{"positions": "learned", "qk_norm": false, "init_std_qkv": 0.0752, "lr_mult_qkv": 0.7}
Each number is 128 + 24 x the weight over its row's rms, rounded and kept within 0 to 255. Layers, rows and columns count from 0. Numbers have three digits each. The size before them is the row's rms in percent of the matrix's.

# layer 6 MLP up, 256x64, rms 0.203, rows 204-255, columns 0-63
140:143155131140155128095127137092099168153133093159139134169119125166101137103141142146119170108131149147126131120125110118094127141110100090132089134126134112156130137127073098135193099156088146
096:148087118126113097113108121099115148128148129143109111170153100146144179120101098109130116101135118108174142105124153084130140114065124123118070167129135142124131185152127139126145115117108150
113:116109169134149147117141110127152149113097100139097145158095136137105144126143130133131119074108135130135121153129093085065172068104136140086150169095140122145123123158112141148130160123136124
109:145125111084146154111139163147150121108104153092118095130117101115128154099199109122102131142137137122133118117149161132128093135161119105154085119140106067122130106131124108186139164134145131
113:111133123084140130137141115106148110123105166110132192111133116145128140119153098074112142116142106106134148144140164108137172170114130173134100184143140138130133135152098077144122105120110097
120:158136118148155130104137117083121146131097132156106144123135137145118132145133148114136158122154152122060124112129122107131136157140114132091162141154137142153124156090095090098207169129111103
105:128139127120155128114140165085116099115150129165135114134111125129154172090186114124127127170163149133093104073117103123143114181087107165091126113131105101117124136119117140124117140166138118
111:139121129142109121145079132154137172079100139110123085146116137108113115116163106128091087115129133135137142100152121123136132156090137163093145131116139129151117116110182177131182122111142087
089:109164157164163096096120113145157125144107112069143147164138132128126155158123120142125119142152107163133113097118114118145118116110168131103082106185113105153116137078137117099133136144157155
117:136105127123162131156137091161196120128149110123129107103112106168121164106147126125114129100153158119120105100137148167140093172091087142111108129117147125148139120099105091110160086143109122
098:152111148097140097124150117143149095106140125105182179117112128114132112169137149135096138157120127121130162128180144098112153122121111128103107135192116140114079129140155174110105146105117116
098:105112139132137132123118149136173126121083088109127135087152105132157118129127145153065130122139116133128106126175128127157086129115130118074178133089117118121131160095138184136153154110143124
112:094073089153132110119154137144098115120150146115158115098118171162113137118130119160100117103155121142159130140105139113133151117087095164172096141152125135126114124103137076135139097133111176
100:108117125147126154110156094162118102107115129126188137090100130154111092151145092154155071152122117082127120107120154135170138141132107146087115102122139109155130141131136158149169139101145148
099:115129127121133153164125112139101098125122128104128136123126136095174138112136085158138143115125048123162114115127117138176117126103092100127172127112134086152130114152151167166101112144169131
108:127150117076114114076164128118128133129103096100088108100139147138139117153153125121182137121140157104097123101143085129132127079124127094108132147145137127145156165150097144161152149145161159
111:141086115122185116082119106113104147167111138101132154145140139077130133168131141147127151123110148108102129136109119115117105093084093124083157110164132165124102143146116150132135164142108163
095:099069117120151123118161127116133102099127139144141111071098096139134162163139156158092096167109138119154147125091120149097129137138132130154129122156145158111116122100079136128135183113130108
098:145147148087122095169139139162121089116105112120108120090146147098133123093111145136126111128089118173152150151131097136118114169092118105123114098117119136149112100144151161171106165176120152
092:105141136121149163155133151137145142134133102107088138140147126128136154121190107112117131136170090139104139085104107113109175137120121144145141109135144097156101101068071095118115124159139132
118:137117128093102159148120134096133150116134160124111106111134071111139120092111168141134152163169116113117129140091131121134112147108158124195121106169102100124145122134085133162162141100117096
104:138138110126147140172155131167125125153105145088115141159125102117146149079185127145107131122128084133098106149124130111132140173112070073161100133140171129130113127131133148139114128155118153
097:121087154147127119148115153148092166114119136128159136092175103105139157121168113104082130182137086153124142158134141141124116123104098145125135103163125165137112151115124147139133121098070112
089:122147150181143117078106112142131113104102123136125132145136161162119105088128116143085156109136112139106151126130120174157120127095147152103108170086157183150112124135128108096143109113148163
095:139122158160138115143106118141112115108133147137158133116097128133177123124139115094132129101131143126090138154136131089134166156125089154080149095137174143120057131113100125166096138120128174
067:135112099108137157130154113178145113113141162119109146119115105092097135151134088156107148090106136172158132099096111145108146123119124154164172137142150104137125150123138123089114141107198119
112:078134156113123135116158092167133131092099116146152115110085148128164154128131162088128157125115158128174096150106104079107135147118128109090138113138090143165131141083151135129131118146138129
119:101133163140117074116137130160125143119145117137127147078124180142129117064137128105110093128126110120115158113127116143146166143128123130118140137099166147158120119125105078102122066097152148
098:124140166100164100134178182128136083120096122149100136131106127170101097172132087118129105127131124127136133082143108165128113119123124101103131142151148168130144121150148106117132131177096147
101:174115095136144144116141142136182114148148133178159108135162107102164115162102130148136106123116146125121142104103121094097100143141123121118118108131088146190138136102131150102113158092101163
101:119182135120131090097117149116124147126138114142111120165146106131148130135151159171104144106099099110131090185129100095132174121095129106160106166101128115151099130115158116112138101102152159
099:156122132081106124178105160126128127105123123119123120140110072131123121078139127139140164114153181110160150139090102115139126155131184146137118081154125140153119136107084159122116105120122113
086:163134119133153140152097104122145166097130122130073134096112180119115110144143120132114104128120115152130161155120152102154179125119160160098082144166120121074128097121099139117141100142127101
085:154120100129127172090139109132137110096143082099149151096152164123087123167148111125119153134146109131137139125156140097166098095129104153137114137118063138111139115122078147136143163137121161
115:131104084096125128168119135088164126110180140134138099140105161154123132135135113079115145120115148152104117100107081117161156128088185112131126162102156155158119129124101131115142109116123101
092:140102111134159100149108122117163107159103108156131092089101119181148128132156129117110110118114082153117180118159153117127127118139155128150119150127125152075170140067101120132148134123123132
089:150147135147130156122110128124191102161076115135118124118168159158123142100157117106137059124111089132105126159128097133151144101081129093141137119154155105149093114112108134118110129138124135
116:115130103127156134075114093106088097110119128133137126118124139144131125157130158132135130128142099177101140170137161113151126135107145129113115115139080111139136147172124145139224105121141141
087:094102111127133106153138046146123139097124169142157148120100132101085123113169158127118104129141132161126152134131137157119123113108149146161107161157130105137068155113101123100115109122121111
096:155132117107126158138157128132115147077093144102131100142100100149145113130135128123171122137113146111114159099146192109139165161117165120136122102150086165146135155068123111088127126119134130
087:133107129111144124150154188156110121135142135123144117129141170137126129102133085168111143193098077145088153103120155162140121139111134134093138133170096146152100091122142117119119110122122161
112:141084149113092174118140133144133138135109149155162113125114120090151124161126133136123099107147147108126198128191132128108140145097097110080145121142129091139118123085096122152108138138103125
114:149116131151121151108115106123139129135121151102145101189129157163122087104150166106150106158146140091137112093111120105145120120091106109146098121125151110155135093082097142121134089172096107
100:085145146143145104126122116109152110110150113130142087141103165121148104103132110123097082157107155110141118127147111077129150132108130125156109137133089102189084160143144136111108144156178139
093:115202107142109109138164091178121094106107118138146112112130122158157082140118129162135106114110131171116170145118127143141134123121086167098153124118142124099114115106115099141127097156110146
117:118094068169111120102144098123161137106085110110144124150167133140115100134145164134122154127151124101133076103133106125083152071111111143122136132124140139136135129123153171137148079132146145
087:136160112091134184165119148115086115098099153132121089084171169142086105127153142138112162167150115109099122150135105129120121155118099125125132143118171150109115116107146149157156116116123133
105:124149159090114147104149136178167109109121080152115105144124126117134091116126157124148127172151085107109118147108143141138076123125148083100142151161080109159121110118147135151141123099137144
103:131150142129142103097114127123103112126097099138137104129128108099141148121140157127148171121110155172114159138118146094127086116115148158137153087161137154095161103159102166156161088098085129
115:138143140130128127110116153085135120081089149126104160167142127141144117099152168091108132121118165111107117116130113090083106115146144126099100153145127114140154184120139131171124193127138128
098:170121112135134047097165107123138142129165107195095094094121101137137113139130159113131158099130111124146108113164102122103135131122131107156171121123125130128123099114125159139156155128119147
105:157094119146126122109121124135139146148082165134154118133108129135148134112122114154108208109131103125117122110166109125103094091146140094142114115166111098100126144074109151120139177155150137
# layer 6 MLP down (transposed), 256x64, rms 0.264, rows 204-255, columns 0-63
147:128138147154136140063112135115094124129116146140103136131114102169109150078147082103150155117101124152176137135124120144096137123136151119127092132143110155182136071128145116162111112130113155
089:104158137116099098122132163156136091086126128167108162130154153137127127095139135192133100138125119181089111095132105152138110116157118106154159156100121115137129098127167129158107143152105124
107:125066144165147156111140147149120138119132160079133135149107118121093122129148107142077112094122083129123107097115110148108157155121173125155127098127102120141189151128152122159153144128141138
109:128127137127129113116088102128125146152143113131151150093105112105141100153083088138150142158172125172080140110096124152113087139095177153144130121096110132118114160123137119147169123137108176
119:138118141076111120111142083098129128158128143127129162111149112155125108103098127108085154114135167118163167118151131137115133146164131135131081127113115155116101132144153097170115161180108085
126:164130116127127167116165126080147138144103177073105144135120133105110131135099098137130138147099142123152138105070107142139127078132127107136130144117122148158087144130164087148125172150134140
106:135130171120112103140137139111109161150127130086133143157117064144130109130100115095150143074095129124140170139127124103143134116111159156109158083142147116148123135143135093166155118169097098
118:093146104115104107125140132130140151125058144172128148115140125113143099141159116136187097143108169150155105134108148136105112122162133145085134152139069128099121118144085105123137111145137130
082:109102142167118095168122162142119119141123084117145127134169111130161101150141103143115170125104093144158113134138133124147114118164134130136133110130106144094091099113223138128131121123103132
127:141115155127126104167113152162115130113126169128109107106113127166105096090145110163110094112178149157175144086143096132135138124080136126130134163142152136129128153123153155106119096088099116
099:181139123150112124109169115128112108128139147118117134120179100109150141162081086078110149130172141111110121156136082094146097100140153127135099134141099141142153122152156138127150120114085126
094:126117138151117145125090195112095094156123124106098074152093110155137164104127153131103143136156095153144105119125116124161172154149143122127124145141122112107153111092151130105105091141129163
120:138085099138148140157171124094083152203116133137121141103111164120127151129106105145138104132114137121128089124129104121141171123102130117129117106150146149113169110120130136181093097122141166
101:171067136131122117118144118119169129120087126128120140145201126097137140132133154083140148111141143129131153076140134133126144154175121126140129110123141095100126154117064099134119150123132105
085:114137117112106074117136137132166121138137119173122137109136122133153129126115121057109079151121114132147148154108102131101143146092098135133145139168128162114113149199132176145105113137117124
120:105116109147113089127168125109125101111145145074118122177116107123144126155165121118160116127108161158136158098144176084094124125103082131125122165142130139152136115106146146131156080156131139
115:085179101116088106126134159152149139111127174134137124156138126145118113136119121164149108125108065127142127100135104138189119128118180138137112143134102127118115110152162073110138118126121096
092:074142157137136150117122123129157164119160132138163174122121112123147141134110162133102118110138106095075087107116164126158102101108114118147133144132113132142147174148103109098138143090183111
092:134113106121109098102159088151118145133112135111099129124143177132150132138137146086143133132089109127113146134162091156107132143129110094150109134124193168099081137129178154145148142111103102
094:121134099148136134143106128070139134103136128158105131118130123153123129141115156093157128152076123093122113084121168104120102129163133148134139114155112122092144142152095150142167179099100178
120:092140170119130128146146138107112170148126131132152096146133108159138142130135168152175147160119089128136141117128126124077117120127095067085123098117088119155150127122111070115129146131148104
098:167117118091115128152125118170131148173140132121158123139160099138149097129136088137117141154135107129134115149136116115141109108164102108135091158154119138090118086132099189111170111129147074
085:094161168140102159136098145124129129098144135113123125093147114138141132129151103130119146135164097106182104156149146166150151090113139145138175135087113111121083144134127068102121098123146130
084:120117128151146155144156106127161155186110152123118113109128140160125146085136120132141144124130147130114158115110124051145101123137162106149108120130084100120113089113131066156095147125136153
092:158128124127150149110172102158130119085134118176068141158141140103098138100132125115135143139143138136127104147109148134115127122127205108084138099143146110150110146102121100104178115112129135
067:118142151132087169062103149161146119155120113148139097143106111145137110116138142115126116102158113140126115130097125121127123155115165114119124136138136196107119146173104113098149059128122146
130:081149106111094107149168105103101157142115091134133139107143139123152158126162144129146112126119133144155126124121156144069117139164122151151112133176128119109103084177114112177116124101111150
113:124151141154172084113136135106105149162124130149136118154129155133127119111066135118140116119091117140116170114123126131112142139116101144075127150120174184117112116159141117091138083088157125
096:122108160142123128134096141129118167082160139111140150139078117140121153112157097104101100132119146112130118131149153120204099126149089133138135147125110129140124152146136173086120086103123085
086:095109140115160141097130131120130149161148145081110127120066124151108133122125131165142087124119119136130142174125080146146149124105140102105103106117185150095154139127147110082126114114166148
096:110123098134081096145120140138093163145126127106112153154102154124118116111107107190116130155105077189167145135139151155156082120116103130107148156127132137116139106106103128136167120115142135
080:133143107149150134110090074125127102139157117127135090109124102113103167128141109162149132114103074124088113097127147107135138126141087123158144148136117183148123106154168170156136130165146119
092:142110109173139141128171169100139145137131094170102148104117131097110087116117147131162129094134115128182151118104114100067105121148131120147150123134144128148099130187149113117130152106112140
092:146133155116158135119090172141106186175148087099135094118113117112102156143116131136101114134151144162120097138095151113110123105115163139137137162122127189128110109117157126148142143090096134
109:187123100133137102147159121123120123143113149108145141104073109121147145125139115109136151156091099197105077109125189131126119131134120123140138086122129123111131167141128157141139127117102091
082:150124130121122124157134141097107115121202100135126151114132144133108113135139150104135096167131157121106128119153166122107143127177115148164113109135199135082117117125137121075137105102126095
085:132139099104092109135187150099133131108135102132079105143178154136171114124113105150130160174136134153122118142121151121116098120152147141121116109108137114119162139113180159141116095138078104
128:123184122150152131165138118102124113133109105109147146103083136129143087113106146124137136135098141115115140119083166115145081090147107116164132125083111147166101149128147143121184114135152159
093:140171138090154139120134082133163109131132139149122161107088098130114151103079164148172127097168151131106127114062083125135121129126106125125109158102137128115104150130156123133165143115130127
092:086151140135176154191101153118160117114124080120166114182106119115104125069141132127157137140156104125131117141129100130108157118125126091117127138099134092132130094114149141122160132143149145
106:110137126157134115145133060136141158142065107089143130145131092172133154129141097177136155097139132147127113118127062113131131128126144132162141117118125135126128151168095094151138144157125122
118:134161116080150118165136153116126100102125108132144131108140120161143110120114104101135097138075143125143157149112105137181145139147142101118147142157124070136134117151092136145126138133194086
106:113112144088131057072156096149148107098142127141111120132165157148137121145158147078115139144167129148150130120150133113140110126126114157117126110097134147154108143094128158165129122078152128
080:149147126138159121124121112150147115107152135150128146095142118121086128093072117156148100161128153122096142183126109105118140100158136116146159126105171092127123070118109142127104145183116130
085:141132132114132082141113150121118110132134143148125166081124163066127096161113168102104115145114167127107113130115115174117135129135136136161172116172118131118102170132140103127100143075129110
134:115074143149180098099161127140104128094117109092122118109152137125100130137152137112173128120123128090146159148132084146106104101105158159111106125131172158146130153129098090153128158133128160
089:119183129149128160116087127119129101120150095128147125086111157101146117106138126144132155144125166166086090149108103165125130135160119130118100119122149139118118105121087143150148118068094169
106:138125112146149069135167120101092149149142113097161114140133137173121164143136142129118119116120055114153149138143117130170159164119160140107125113125124133087089149102138097154093125131141115
104:127157176112101165145130172128119152077138135131134096117106119113128115167133111138112095103168150069111133125098127128099143150160167136115112147105094090177126147124127139101124140157120132
109:088130158119145145136126099120139137171132130141163084098132116143133139158151113119165117164139116135091048153115113158081148145098140100136112149105143128123174125136101105152117116143150116
101:110122140123102152171118126131118145133068109077170112179132149143096135109130157089118112106133119111138134137114131138133168133123133172083101150089173094124130161134132105146137139136132090
093:104161122152091160137064167117134146148147116129137124117089129121125150104111127144155126143141138139089133127135150153140134107157112141113175154099183115094158100127155117086111073126128121